{
  "n_layer": 10,
  "beta1": 0.95,
  "lr_head": 0.00745,
  "dataset": "wikipedia_en"
}
Each number is 128 + 24 x the weight over its row's rms, rounded and kept within 0 to 255. Layers, rows and columns count from 0. Numbers have three digits each. The size before them is the row's rms in percent of the matrix's.

# layer 6 MLP up, 896x224, rms 0.12, rows 355-386, columns 0-223
091:155167134115116145143156107162154130140155113099175151137138102139138168108140124090130063106160128131116096151115120115125104149126123116142068129114130125129155135162116149145125145103158161135082120121100129138135157103089145134163103152137177088141104097169141115104158159129133109113106099136143120133154116136137118107162095142078169141173071102094112128120120145127104129115140101143124109094090126155107134108102149135161107168141111135135131156144102080156122133090144149112115123105160147191103165124113149161134111109104131134126121140118099132156100114160119160122156140124096187185102129144107154170121139168138137126104111118125143081136116148138176150097125
101:158119156115116134141125119160149122130129097152120111136125105152154103124130092128132123163114148127187163132142146150137095117073140158110123155128054141109159151135113177117111126121148079143134098114124133113153136132104110137177122117193132124139141090106139108100092094122173098133109141136131174098149160092119160089106131103111127157176151122152108165115113121098130085133186126135134145111101118121124118137138159116154112087148098084140138107125127112127185107135140122106142142098134171117124118137136107149091098106131101110165115101103119152164083123179122137141114161128160109154154144150113097110099131144153160155092126090096131151120098160116094116135113
101:163119141158169129142149141093104148164158120145131120101099132096156105132101106094117100159113103175094129152107156137124133135142084131126151147152170151136133098091151116160138110109155103120099144153135081125158082140163104139105159140133122128105099152101139103123147086152115096105104168121083096072133126162120144128153099199167126092089114117062131149105146135169099141153108083107134114148093129130104140157123131118125125111161138178150156128102136117123118140168109133116089115125122146110176142122124144105151129128139115123161148104127148096151135126130150114108144115135098110134139125132154092131090120130155148141119094097149156125130086143131178175153138
101:134133145110135122159130114141123097121112130089132130092147109138087169162154130114108123056136137132136112085153137164113106117145120131084153162097170095143110167109128162122116163109126189143161102126121161075147172122149133118097120100116118148117114114105132162109149134105113137168157145173143130113143109120138142137141124112118130062131131141141152093159109156101147126093079134169154141121161154086152130114141109071114133165083116128121184149146129127138111105106097144140110106144103113168138128105131109156116133149137149125154099131095178154130131110136112121129138088096131160089133114147116116129116106091139122124071080137119111124147170128121123130184129
107:131119114102097084164124140154136166121133139111155128111102147142128148105119136144154152156120104141107146145098118089104144162169107133124110113156152101094111134143143136147142104086093097140133114161086159117133128096141176096155127112105145103133102121145138137120151149120167119116110148179123163152115104145106160121137110137127162100099142118091150115098124121099105076134140164064143120185121099115119147156123126121163145150122151143115119136138137127125146130110073132093155173166166172093118081122145073153147134112108153143144125151117130141123122116091077069124120163111122152160116121138119134146178122138161107113150146100131092162153171107110167148117151
106:173118115127152134111148168130118163105108126136121133107161139090103112158125099140159102130160102100186134081081099156115138099082133086151133150164135110160128128119116122137121142108147124144120148189097090124121104083162124158132107147149136188144152119110100117125105134119125137142110112107118126097133123114094111119118141100091123095168136142115141156129196149104176138125127130085119103134139168132163131122139177126120129135139086132081127151115148140150119131103104089137108116121145166110074120105138129101102124109145114108128111184094116103144138127139180116124134115154092129090085139146187151137100146106158129133144096093134131158146132114102144122128173
107:141110129175142106104104137179129141107135149082144152148177132138112091125114143137144113155134129142184097108121128134072113105121118123094141090115135147115111129174109120155115115153111114138078078145152126179076122146169116096102134101140110175073145120103120133102105131188143136107119102107116106177129163117150112140133117163142107161150104111155161154113134134156122152142103074169126154122121110110093134135120113147093188100115129146135121125097121147120112116114118096103123123162157109150118101094125116141121077138113136133133145116109170153121110145095145117163134109147117141115146124111133164135082182111136137113101098137161146108181147142108110142106129
104:139142108116156134134140132179165131120154149123090113099122165092137111093163091145127121134157125160118199116173146129092144126128126139113122155109165112083140089087109144123104098139150112146141085148121144125107116131137144153089149103133105115139151093134116157155136117137146135121143109128145103123103156107135098118095149116135185132124122160104117139177132124112167117107099096115127155122147153122105110089079099165114118120117084131116089125077151120119117152108171087090151110153152140136121153089099148122134190151108124138124079154159123111088067136136105153136147108119087127147133124158120141093142148125097130124092117122120107100142170109105164114112164
094:140145124143137140159140116168183163120113133170112149082116167143134181154092131167104105151090124114087149104137154171146106129088138145163138154117148093128130128121154176139113106106130124139126086128151147185119175159139139123146136157135093144106161133117132154155166129098149123109088163089107116150135128111116142094131125145071104085107127151095150123088137153139135130125145119127142095153119135122113122100141117149133107086084112171080136148137139110133123148182129140128148131123171117148097132091150128099112073140123096084119105129113131152150118114154120143169109157116144126095180121138125168153158169132097130129122155113123156116167154139136122125113148
102:121142148170108130108113149135155103088108140104096130134148114076171142175126132133116120117122134108123175083124165169112123159165192161122141149127098111118163140167099148125102127098127127121116089137121172161115128157125138128096152094136124080092135153104130105151153126136163126152131104100124114136105110178146082116146114204116162115152150138078105110122142122157125113148137115140126131138162170122096106127084117116148155121138128152148161142097153114105096144116104076099168135147141158136140138115137105150114108105124139121098133156088147148172142144119108154158154116079119094145158122134095136128121132102087135125092097081137116113129142126124116152170129
089:145102143126105131122148120150115133120136127110109106118109066124208145131109120137111106127107140120125093089123124172098135149125121178096146134094148149172181119105112130125127097125135129128078119094112089161159115089146110160135090123112142128118124118137172117150093114120153093095128099140100132158118135112123101152137118148178135139140172104139155138120133143138120064169149131092126123148128137144113149139109129137058167139108101121182101121139109115154116175113121085120113126124135082115128138131133115149129119107164120143105103132127138100120147114151148162130099116119179178127094186148111135119109109116179154159117097148139129097141142117109180137104160
103:109122146137110130134114109155161139140124094112152110167138156139144109128096122135131075085143148090122129092090121123119160143114094174155119182156097150104124141145138144134184119077106154119135132166108157131148133110137147077162103142142093096100189129135091099131111130135123110103123109140105127092120120182103202115070118165152134127140137152114110158127120093125117124127131106114115140079129108128104182122122100163099129139167133160143128166134117126141158141124109108157150139137129127147113083130154124135138114166155148145128102131145075127146139130146164139112146104088143127149096141109133146146094093125117074131155118133139153173130112096137093150108098
101:127176133132116164164127143163174114135126123166130124097178102150108117136133091182161142114142173132119151087157103088126115180145106139127154156167098151126205153130122122089119102107106115119125095135138095123145132081144121088135117131127139146160149143098136145141103109157157137116121094165117123150160125117167133112113171118125147108112120135143128162137122128132117115123101137131100169122132164112109125148117113088136138134123105139139137150136150149123079145094102149118121072113154128128145111078155126145123147103119123175156164146143123143102112101070155058124116140118148149136133147129155103123134116086128112182162141120109100135112107114123066116100109
108:081169155131108116133103098117114148118156129090100113130132116107101113174143117109141129147156169138119106098098141124153100122135146171139132111134101094114122113151126128149171154109156113137117123094115107119147069128120115119119123150168139124123123137148113132095103141099124123166127105097085106158081112100056148151116114127106126149124123120123139137127164137121145140117143166115103108129138107124108132095151161196096155151094132100198091114087100109146117146101096121121109179164133115138165084115137154146107143112156085148137139136092109138161153152143126149159135151169073128149129108125159071141111152149132102159157133133161156144100125114123111101152109
107:138115178134141077133162147170112113103165136129142137102098102146127114131143120136126126096130077113163125141132088125105130103117118161101081105130116128106093117129127096118103153108157140106145171126118103091138119118107119153123125129111106101110115149146175140103127111123130148095158118128083187162155138132137107164134090108141109116124153156148118134139100146174167142124120117148152118118132128155081120146139149091134160150090088125144166153127178140155143110123115087091112151126132138127139143108146101117108142099157126080092102157085149147169126091154096144132118109108136092121135174154126106123102092131163124103073112163172074164140124135141088156112151
100:106144141077133120162128135092129103136151127123128152095145143158129160106140130085149133131139156145177155095091126071193113114129173165102149115125120153137112172119102129115111121131084138102148095118114144123123089153099137096172154127124148146127095139150125113150110154149184155105138164105152172120123145126142160133125096154148076124124111165113159108118114180117124116114154121146183112122167117133122141116109136157121137110145153134155076104162138156162112133095107110096137125167132150117105086097161093126149107132166131139139116116155115116124117135142136100102140149084159087170134128114158154178160135123120133103110090106142103086149119118137124122115161
095:160087153139110082144109140111156118132125126102141123105114105120128136158141125146155129160140137122138116096164163144147153108091139147097109111114102121103157115138166110118103119121135141092104124120141117127111114148125128143163123142188130115183145130148095164098111114084079125107132123150137126144122117113129134118091104103118104137146176161108118089137128158079061115119086112137119139101132096115105116120133094124138116079157119130119168180128118182173159119162167183139161110114115136115141127096113152136086106158147124167125094154146107140133148105104157131175141118115101132160155100156090121085105149150110158083153161119088114126124101113104105120139162
100:115117134134044170131130119094122072114154155101138105126146111134102120135173106173160101159117148155175151159098076124128123143084086134160157130149134096107145142149150127134105174108127119144128143103118130137149121141117137083092133171142171165125130160141116109146153111135152132126132148132127083136154119118114151111074142118120137124160147114188181130118168137138088113120096148131161090144109111133129091147113113109130110105106165126108136143111112163139084190084101134082122163133136177106133100131103146096117126098117095138092129133134147117120154113099152107130100151116129140136121131144152134116148099102105104121139146098135171126122112098156105126143116
098:119161132149122139126106152108116123108176139128173131177135142188131165107153151179124109107091145155128107144087108169091166138124118129116146117140140153131161089155080140137128125153123106128091153115115125077113081105122163115121155119112117118112179077132121146134144080110145152113138185131145148149129107121111121109131083173084142153137138148145134176081087150129159142121136145063156150116119140137096145112117125136134114154148102131100155153122126077102117095132101160107133143122080123136115129151097105093157113100140146133127121126113080118147129074120148101125109127149095141121104104160138128123122109168146117128124142138084142165148126145137105091139138
104:129144146094116115111110128130102139128127142140143109135144107123137090108117115142115143129195114130132123111139097124129094145095121135113118107125108113078127107147086143137125155146149134122120166108126131158095096118106133072130155104112098103166122131095124133116165109133115116148155137168133126155110150136158145123128140134112144185122159126123169116154138181105140144082125135098124110114093134167129097153134176139126082091116116114105161141130167097104101167145102138149079130141170085116093156103144138119153130120152093099115074144152128153166115121104130122122106122128187093192124146135087183153105139147161108089130096101125174154154158163100123139110135
093:178095127121104160098145128168113107155145126150174158133128155118161121127108140092148165121173150152120142108096126161118114132121170196131121137134131105106141136145151144113096098111125142117108127141095208080085135165100156119146161138096121172126160095127115121142126119108108140138122132068098105185127103100139143114124098156120117062141112153115136151120070132155158151140136169121095102112143094093094103150126123153165108090123121131145124113128106151139096106175105136126118150151124100117113146133138133114155125158131156134101175112085133130132090136134096123145135141115092123125162134088112114117131101153140101130103141136104111142141132099107116139153159
107:129155091156124120116114140122129115096108167137120141113149140114107075157108102148087133119140094136162124138129133120108112147148143095175131154127148090105134131154108091147127123116103105086131136081139119101100145149094079162118147173141130146135107136127147110109105104129125095124144138123154158142119130123119094163206144122118121122151142132110135132133115073133158085156143130122112085131122119115135114144159127126118141123112103148128150106079119161169145157124079120086109128154147138144145183140180125160112092121145102108082173149112112127131172135101118160102140163129110179176148175164095154120142120120116131162111186090147122120143109116132121166113157
100:100116095105143159123137128170175111115115117148161150149154120116156141096155113184111134149134149132155155083115162133123157174164132120133127192141113138087162167142123154127127129131102099082069164147131147110116095139118116116111126098154092097130114096145124105118116141127137125132111092153108121077117141153142146125126100112095093141153133162103156124136104139125101131081200124106158137131116112132103094161143113137078096102157120145147113125159105123129138125096094122100124104116148178094137111110141164098115135126108165102168139098152132134089123173136130126153146158110114143141111111110133164168109113124086130116132162109156145114123151147089117105174115
097:128162074128115152135110169182163108109097116148131146113174102136126085128150129142154096136099153110129100106152107094105126121102090162122143118097109105132110151093144116145152102106076090146140152149163144128159140133133143135109137170135126102135130145150102172104119139106139113180092116123122107109140165141110109099141092116090146132117132139136159154109099122095106132112131143058112148102162164133131104131101133139154134067173111145112129147174154118104089124142146103161111125090110123081114124163124124086122133171134152111126128126103164107097138129117122139126132120118120182131140148111068135144126097138077132114095138172154129145142117098133114120175131
102:136097106148130107128118106120163130186111074126156116156098164125108131117129133144139135118124141155125160146113121134135130167133151133103100123127133109137123126115139127109085102111100178083087116100133098112097146118149092153151147128119102131136082138148143119105111167129134140149143160135151132128176155121083153122115120157086148160107173183151123183082138136160132150137115107122182106163143138134089152149143111140110114124104110145123112131157114110107159156081105120107093141139116142110114121094143087143126123119151151125146080132129140097189132119129106107120122171112141075112139183124196147118137148106135137154097139128142077137137136175172134116149105
102:138076117127149092109113159120102118117115155106151151146128161113118149104153134116159121185150130126112137156146081126151126134102115107115127089131117117065097123148111143129157096134131134121128155148118163152154139128136103080137190131135134145124138144135092142133107146131149129112133176111173141160096118137131124104112150113140132130130174107078090150097117159084168117089153130098149084162144136099157168119128126127121130072131126186138098163106131118119137102131118123123098121125097125092149137134149117130134081089155089103110108169130145180162134107083135105143136101126093122136133172130129081093130106091152115127136179127136113153126141173114117090139108
109:135100124110104095170161136150103145129131158154176150115141146155130094108121134169140150123082157186119097123136182158130159093144123146128140101104079166154121131109135104155134115148137119137140110125153123097136147110133100113153152132141127084090152136153132157133067211122110135117129149152159129172119152168158136117158143092135106134130118124139087126133062144122141124110135134139124144173142158134091141163182070100138112111128108119121082122148135141108157122148124164130101154137138154145103143134097098148137138137142094129105103105137162109144151149131113158103137086085119082110115115137130106130119108115104150125161133166162107105144119141115134103098151
106:128165142108130122146133116088137142147134186091099123078094163119174170143146088181146127176152113135158128135143144149133159121119162101103127162139114153140132145120103124104157129091143115129162095104141168120101117149134162163154160156152129105141144064134102135086163152112112136083108113122096113116152152077138158144144146135120137116083148134130134124069107134152163136077146108108154150149149110121131117140110097092161135118147121110152121104062138156120121123131104119136133109152093117118103106137121111146150153121118119141164177112142082135118099111137129138101127103116104107143087121130149105125101135154117160156144125096130107126129115116122081185153163
099:121148137132103182116123137145153171084098123171116159151139123108130116104151114118117122128108114115079127082140086116105115132083112152112127150102145137115166102159133104115119157145132141160135165147117149076146103098097148129136172150153140130163155143111139158167120100141131147144107069175131094176148172144113122138095081112111137112108141118138090102133129176123140106110127114076105166095113133094142125149109146153158150093091149104119136111118083141112097149126112112130164136121144118146139152136119099101142105111125163131168114152089107129067097127127134113095153124124095106171116143136154133118095116148173123127155082117093113154137144110105122147152132
110:138138093124157126129130107119108107108152089124121174134116140142125149136152124169075132156137140146142083129143119077155103118124115130119111145150108154112154134103135109107100100165119177122111097145108146157060149151110168091156150132161137172132108168131190145100094089115144135110141072111130090170097117130113156107126149104122108132130202121106099094160155101128129142094135104102148135114122141093117129130180154113150136158109136123149120114108116067108126115119076105108137168134149114121120136127145137128155111090089125096104151113148099116123093083140123085117100121111123129120113157161154117130113146136111103092115098147153144114144139154133113147161150
105:145111104150143153086099116080143130106128189113149138105121094114092179131157112143183134140123119113192133148161132099126132108146144132168114085149132096157157124156160137127137095089168140089120117121135098137104130099158143180128155100138124149165139113153136124166142103093139162129128118085143158154141120116125137134095143149109132118097137122126135113114116139143154179147107131131129124135119134126142168120161167105127172086118143173162174127128118147138137138136080127120156134141081144116109137104100097129141118110120106109131141125154139131118166096135117162154145147114117127120087143117178090146090140085129098158165167113122097103086161110155093151140153
103:123145102137092145143127093110109153088115127115115118144153123114161122116140146093129099136159094130159094111158129132121108128104121148123135099083071121177144126120084142150123163097084143161147125136121127148167168092112140117145146138090109141109095130140134136128086151153141136143108116125140096122142150152165078152065118091127094142118128153104139113133133113082087152139136095139153139106141106148098103114149098115116104148123134139125138134080118149150103143087167128128164182109139158109126104153142180092159091117120087146106143144146097116092152102119108138172137153107168132170113148131109146140145125111122119149121150122144098130083134079141087081164153
# layer 6 MLP down (transposed), 896x224, rms 0.117, rows 355-385, columns 0-223
069:134093082113141124118121106092098143154166122139150153106122126155182084158165146133143118137090128139176105165125124168103151134157183113120090146099100097165168148113150066113136134128120120096134131115097117108145172141100088159164130123113124148134125167122147088095129099122092089143143097113163190124108165128092126109116137126100132145145140107115153129161122145149137131102142164128132127144191146155116138133132107122093148114158096134158111128108133135119141127142117096106156127109115162135117137137079110132138147138120126137147123087136156141130111146106131142096112087146167157112133091104099142114129118131093083117091126164095147122153134084076154106097118
101:177112103126130113127100139129145124099109124173133133141110123109132153087168118144115103115103130108110108120127097125149119131137137119116142142137106181142120182149105153136189133096123126134068157116121151129157146146120106138115092142127167142134140115121142160142132144150150139142145108132106097087147143152143161169123107123139106110088123121142092130149133148135171106091088119163134144115099138135133124131084162146064138132124156052128097111150107115117126156120097147111134084150127090123132158122118118147144183132139149123135075160108083157137173162187139140137137087079112124124139148140132067095110128126126166134184117101144129158135143099121155150130126
107:084090127130180133101172173110137143130166156123129148084091154135139104190112113183082130127152129144103117117105144132187149108104171083136104135157125185109147088150131144121124174151117134157097110125144132134121079087159104123126121142116102121168105128151125133134146128138112118131078128095161111126108119115099153140108140161117145101141105129098099157174117161194081127111138114129135128118118152139143121130116132138115120117105108118119150132105099126114149114104172106154164175156116130115103162148097131109126140125095153149124107123168156147116147165107148116098118084128122140141154124136143117156111135090103151092145110145116121136096128129135189142151119
093:164131143121099151122123155155113142134136118159127115123137104128155141142162125122094171144118167136136136121149179094108113147164128125136108159128119161180088104112120108070141123125169149135122145121155133098083132130128133117117134153128126162100080145105111137160149091160137138134093118121128086118112123110114145114129123098114141182160138148150074126092117126183152126128124087139091061106143141125084110126157144135162149088124150130109113108134139102131106100116133095125132136134128102089136158134176108136108110143119151148145144114120061141121065161175116125110135120124157176148088150120113169126109101100110140074104116113129161105137106127113148158130172
110:116107145145077157163071110150149155135126115095154164142118110154141146170096126136148144070117096143119148134122107129146160151133174134154117129174100131146101113113105144076107168156146156137165094149158087112136111131142136155153131131156187138126112099141072135110122155131103122116072123134101133125131124110150116137126180132160104155172134122148148147176146148125107110115128148159121117146112151121103116139117130129162135143144097121150120096083120159143081116110096109137120140161098144120156109148106130102110151101147120119157103111193089113108105116122136165131110135148095066133138134105139106107136110114118126141155144131113132113120109144123069133073093
098:120159146084133122127126158146127108141147131129076138128161138126154100116166151120151168129127113186114135112162152119129124115114137147147119095105138117131138102099086089161105107152164130139176132105135111117125122081101099113088137123102131136117122137135176135152112157135103133138086119130151130143122144119133123116074124112159157176165125142094131129119132144096111126119159108149106101179154131170131096140109155102084114119110135109089108122144131149132079174116105126125173127133183117137129147127194174126146095129150159155159144085140132083117083149120119142087179125108136104171105141130127130118146155108093123135107094120118137102121118175127153149154183
112:104135125128115155128100139180139127098154118128153109158156120086092119122130147145144138154123156146146123116133128084112142150154151127119105103138137135136102125137117108153137166164189107110094150116144134159115099119114112131115131149156145136127186122161122120094145128140180145139090104130091119179133069093124117108090106128076140071139119128175136139130164123153144129152089133139139155100102091119150141178108139120146133121156151142174142096097128154107150144106131130139081129128143114154113119117105077101155197151088140110086119122151133146113166134136123141143133184105148140095124163133160114137123129149141144105100079141134136170148125162116116090095112
105:125115110145156152134132137111151115121104103139146129134146130139102146157131170151070112116113090100120139110098129121155163136140106135124124097098112146107122160096149112096082092135135159110149138110116165155164091164149096157095104156140100101141153103109119094158103120137160094108141131125118124104163162136125103133111113134136132095135172174127176135118154125123112081116133137148139148130155077129132099055117149107150136151178105098086153137174115107143088129154105091125115177112193124137139123102100101111162116155147164165155121119111135132142099098111164100122150122119125137109105132162094143125152132133124118123069143154135115106108132148099151169150106
090:111117151152123131101122139146132131138101104149125163181083138139145121123081121082143140089148090121102119093121066123130124189134125121116133177106107169155132128139141096164172110107152112143169093141122140150195125133143094102171113150136121064134136138127144136082120116130150134147113158121123161156129121129126121118141145137141135145080132116133175118127119191146158148081119132079090116151144131138131109128147118127131134196163146129138140096152119149112102137105110164134129133150111117158156144213109164141136115110138139107130136113124149102126146127152126123115106110134127161102157112112111142117143152123154152134070133116122129185084140103114141135135131
106:134125134123162103083144152150079181135128105159133108087081091123081130106109197146118140142106110090124092124150170164107096141127108165115128128136129109108124119097126126163111105066184118110111160151121134157154109130152141112153096125132114114135134137134116143136160151154120092131124143131160085157151108189142115110098129146090166135108139133150126133145111128123131134134070145119135140165124114160163165161093104099081134113162143091127146143131153108152159146148153121097102103119095149125114123164129135174138094136151147144118136132114110122126115135162098139183139112139094138086144159143139110130109146147167113138163149143144113167108123119104142121090153
089:159088140088151134139110138131107148085162128138091139120127088107068142104134173105155111119150125135109101150161162097146102125102163126127166096098149147104131137143115125152133133110144123136179106106143107170085180084108074133119107143141124147100139174140108140141126115105068126103132148128140091161108154104175130111094184126127132127127160083182130149095129158115174100100118157136108165141138080133110135111135129149085158101125084122144103125117151116131121117133126147136145137149118150139131148153130150122114156147130132127142131119165161165098162123113138096139141136095116104148101170118107125116110101176145096138135104138094155164109141131115157094117130
100:169188119104136150151091100150123154123113133103113133108147106154142122117142166160155151106118138128158099129131130103184096166147137110187136108168135098142112155110124143165083170154157160082146129091135145128191132124144162120108108157099160133159141144112101156133139141174118148104126139082089155127106124092155119146085130124139106137115163139122153157151113087120134071134122120157151124152154113119131108122104105136150125113148123137106134170113160120125143114106154154127140144117119116130143171105113180129117079107143150132127134115145144142130125127146128119100126165117169147091110121142057107143145080154137101139094107114168113161154112132136110161104152
094:073147097131114110115090161151107126156110074119111122140150126152106181147142115072131136119191124133083108141127158127138178165122153118152128115078143145140140114074147111141101102153137190125133147156136126126156157145144105135130155119109148090140102147151093061125120104092119093102152128125137159105116088144099094140123118132135126097126131157101133124154149122133111130136160141084171165087122152151143145158124092124131130151100132145159109163119092116160143123112147141140130140165122155098114122153123171131142155130129120093104118109113114078085126128132118171087126115150120118135126099094122149140130098115121103100130142128147131191131120116106127101088093
111:084107154175108094172086129140116100129107121142145124135124113167126148083117147143146133119152129120176134133158100120124180141141129151127161130114159119164148144187162146132116136107079131136129147168123163166131170156161098115099118089113129084150159134117108131115124119132135151084142130108181134155108142180120152099107105121112131132131103115098117163135107154177092129122127162145138132128096108144103145131111143107177119125157165102047128084143162115123107139124109074136123152130109170118124155129116141102147163126146159075129121143110125106085140088114153136143137106128127101115120080172119144112129125148119125106100130153121091108143164128148135126118135
103:138130139142139115129100125167071103141112139119094099137120136108092106092142132121164107104105110157095095138082136117156111107141127166132156101129134138141122142149088110098092137120122110121138115117150145059203115124102101154108147129142149119108108150165121081132122118151052147192103124138158166088145130083135110141157128116172137123135121091145102112102126168111075100136128126098090102121121071122110141126149124166146130164097075138120121159155120154142118119149132115156126127116110150108116144111139158115130113131118110152069119120108117106119123191129126129141160093148129103110143109107140129095136129134125138133134157147118152155142141177092154115142143
102:062088095130104153111128120149109134149138123129092109141127146163148157093136134134114132116131154104094129112118171128137160149100105084140169152136115133123143131117190155156137136137178157126093131128166161098092149108140099103121158186120079117138160133115114127119139126140137115144095102131127159139130143152144137109161131070106159130125123098120094095156121108140151134131084090077111129140179090141111128143142115120119124103133135126112132149138153107137139118162106103146160161156120130143155115143178086093151149123077132105117169144114103162180128122158127132151091087111155112110145170108117171087139150094114121127124149153121120130128126133194143126147137
088:120154112117131137155105098136141120137137111142093150082123146123145155119112122094105140144134117120130148131135137101106069123177094117142134143113122114146107095064129154124100155171106159121150110167181098085101151146140127128123133128154121071117128119127079121127105137121090139162136128145109106086119112143179123115132109119157124150133145101077129133161151173099095163115141140152154127094167099129144127147158126169150094179129166121119123182124141130113147110144105151148129132144153150093115133136134160120090149131090158155123107085176108084148113112080152140132150093116125095140131117126140146183114124121131125065112138111096106096148147120155164144116126
096:131128102092128125153162138141102112137124119129130141098134134157103129115070134136073149184122179138147129103114100091140111154150164088082167157104161142135118111142139095100159114117105169092133129144112124136128122113149120119153150120132130128091144109085148137112133107099145146150147170136062148165096149105109104146157118133140114111098118127113125087134078113160093101163171149113116194093117179107106120114122122104084117139113089143174135128168114120129132127165149104130148135130100136150124146122114132157179140103146136086140134120099120134166136124150150123106116113158117135124111149166168129119134107123172165169112099111149119161114135108081150130135144
094:160106121157141115151125130138127102138139093128151102131129133135133167175149167123089098106121100101103147126149100136101133141127160139123122164124135125105133158154147137116139146087084117081141089137125110140091162209091126145104109102138158160096174112185115087158124129109134142139079123125101136076120116164093160135114144123149157128127132096144104135119155095126161135137152133115102124100130144092135118127127106111153138124112090134113147124114136166162135137140094141100129104131109168138124116151095139123119136118158156112142136093120106139141149143116140096036143134123089169129125118175176113157089192142141129110140132128078119143121091145107146111112115
101:111132154176139173139156125096114162141145167124140091109145102114124129114128140064084140145109150108143183090133119147116154165155106146136135147163100152090171132119122145109127145171110140126101104140130123168118193117122069164139154136095146117146098120137132178160098137106098100147148126147083165113094086170081123128129106150146158117110152156092124111117146130127104129136123157163137183136127150104156103111120114122080100107108126120125124159120123126125177155138132114120150121144130146122151153109127135120150134109110141116157094146142163122137174118082101153097134126137115104127107122085164123097088142133129123115135124140140156145069114134142113113118081
094:101200120125113170129098144134120140120149109089100112100174114076063115090133148134121152112143110151157130104132097162114131133131133106116127147126146106103115088133111140128143125130159108128161154087082153130160121155083078132146132129115140127195129117130142109124147101160143084168151114107102181096130153132139123092114136108131121143160163093144118155109164106137167098137093101169126127126107107148140150173081187110125120117119127086131121109136128106095096166131122145129111182103137149108154131146121136132161122135112144122134142160123114122129086096143105101135139142145131109141104088137130158104131114105141097129170166117131155128098111100101136148117174
103:172166149152125129119109143151131133131151155105137175121117133141106117113134154145129128097119069088167105116145110125133099122123145160140135085163143103140125079098118150105118124132154118150096104106131139114137130118086160116152148142136148169114152159130121135149130088112094134078115111074159122125112160186105141126109130120153094141128081148088158068073154129108135116153135112099144110114173165158132120097094147162099118104125118130120104118125134170123123126140116146101109107156141095117132130152128121077132093154106117136179102141117082150183152141112111124100152102141109078102138115154159117141089109128122105125127094115128109161104125179159134131148097
090:137100185181146140109135136116151129087113134138092175133130153121131140073116104127100108120133107121132144123112096104131092161132139103148131127144139149102130118104089163112124193145137132146153131127073141074109110160115106172116129103128100138083130123126152108077158122114148138075125128099138164115085142140156139146168150119149108161129121077124088144161141129177153151131135079126142161128125147159156105144133139112146152134086128126121107122149131094119099117115114119168122146148130079129118133100119140149091118129138064129139115113129128133129146112113140114125137106121111081158144119166182170074137153092155116120161149069147116130141135136145140158133133
106:115135168128111123088139168115135142115126158135122118088112110149202117134168146136117118134118157087133120130089126124121095118159168104123154129116131094134138117100121120097102160095162151108136149151136146156157116112176176134103158134143127133115098180134127109109090068153126118155153100138148145143140155144113141156114131149121134123185140147134144147106121113120117131080164092098097153096101126172147137137110126060134130131159123164165147130135144121127169155139123168130136144088086110129106105127105170140132181141134143110138095121072150146143147108101090095128126098147107117134144131136202137134176117112127136104126089150120135136112143110159140096123130
105:126158127136110110080128158140114161125164090108158172116097120168162156124138120103156168121133129118107136121125116168107113177146086181105105122126130096092137145121177152164151151108141125100127109156137138098137118126104152079118119143130138166138156062113084088157135128137145147167115151146099132111130134145098115128132135166134155116146181134114142122188161129150119136103178149077128143104160124118132132126135144123137080120102138137114132130142120150132158080168136114129115145159095140143124148167122170174136155155138174130101123138147127095125203108144145139161159124120111181147146142132141094139128095113124103126117135128093139128141144148109100148111139
105:162149143122081121100148118129150151085161085118154124162112109123118121100162122142133159124105115106133110072148177120141128133135129139100122161136121073133153122083129153124142104103083132095159141097146142075091172121110053141094145101139100120160109154137123143104122167146131112122102129124150134074120121125138184147133129129142159145162113124157076148143185113100136097139125118121148125125117136111154159142162104141113096160172182111099112120121131102117087098116152187161156122141151163131161112142138145154164158100121133091125121120109156118139164149122109128103101134115104140132150123145147127127112083118133132136113158172139160145121133120142117159122108
113:099114141123161110158148128132076113185141128079115176092121153141119113117126093132110121184109153146116163053138092113147154103075156141128165114134127152109134098115131130124174090168145139142120145128145162135147088152085158089117136139132175078148118125154172144106079081138109151128076126107158123125171155158097111140125113126143111175130143128150151151094108124140114111094138135132143146124106152121147136137160145137105116133142092158138125107142095125096119083122115161108124153140150157119129135106126104158100122105129165103122136108108177125136098132133144159125151132142128107151127155082107116107164115089150104155142102113113134170153126151137127120122131
095:153120113128091085173118093121124080094124147103121145114135115108163117125098125096147091119146130152166148148110120131105116112111073133135183103155097114107111148177127148123110157106079142126142119128073144124143113108110139104111141117104156125147149126111134131121123094096135130161117162110158097170110138104125111133143145155129140168095146097140097133133172142133105140111145126174149138118089144135146144114118146170147121089121135110192115127147115151163158127129153111128125144097153141134140120127100086096171077170163102104114146108120077113113141061088108118139084128158164133155140097132146114116136118123171108145145122127122112109125139134166071107161142
103:107126112123099130172169076119097132140124116182120132149102143100166125129116102135119129106091133132126120095146092163125120121101108121106107155079141087138121139173104115112095140129120171094167172172132151157142130117143126154129127117129104175147111114108145117098148126157151108134067119146094115140102098162091100142115142158132098103124152190156105104127119115153123112107109124176077165111086162148173091116160132123132163103088097130177097150154131099142151155122114169134098128123121125161117112152179133080137120107131151141140153124124132124139114127116125118084109160106140129132100112142112150112142112095115162143107109139151123121135128115075095129104124
107:112145135141147095143130131169081140149133106148131135128174127103141160201148139166112130126145146103144112110055092067135118144105134141106123111129132155114105106148139111121131109153116115135139138131120131126121128129121117121120110092160127109097075136148177099121126126145139142092119113157121142161143139141124120138120190114150121132074129103101132132145117090137124170160161128120149150103147124116130127130136102143111133146157123148115097116105146104110107151174142128128140117122158107102113134163062217091054106115094122134138120126123105117134075139139128153121107148137122135121118139129159149132134157124157140115074119166163173087086126160152140170136126
108:115091136109143136193090094115095098163104105120157105124084097144148142155081126125125123140113137106101151136130123121126148149114156055138122112159123148134112120122133172140162071096105149148125116112149092151120131129129116109112116149090092140127132120128130155096108168136140129152115105135111164114131086157146145120132140140157114100148113123116129139160150148130082095093139121146136146069115114148150100122115174113100118136144111130156130098106110139138121120077157123120196163123116143106088129115121095147135141077141112123172142108169131143162159133127139170130157120115143104141114138160103093118159139143174086185126087118144105173099132108138094125116114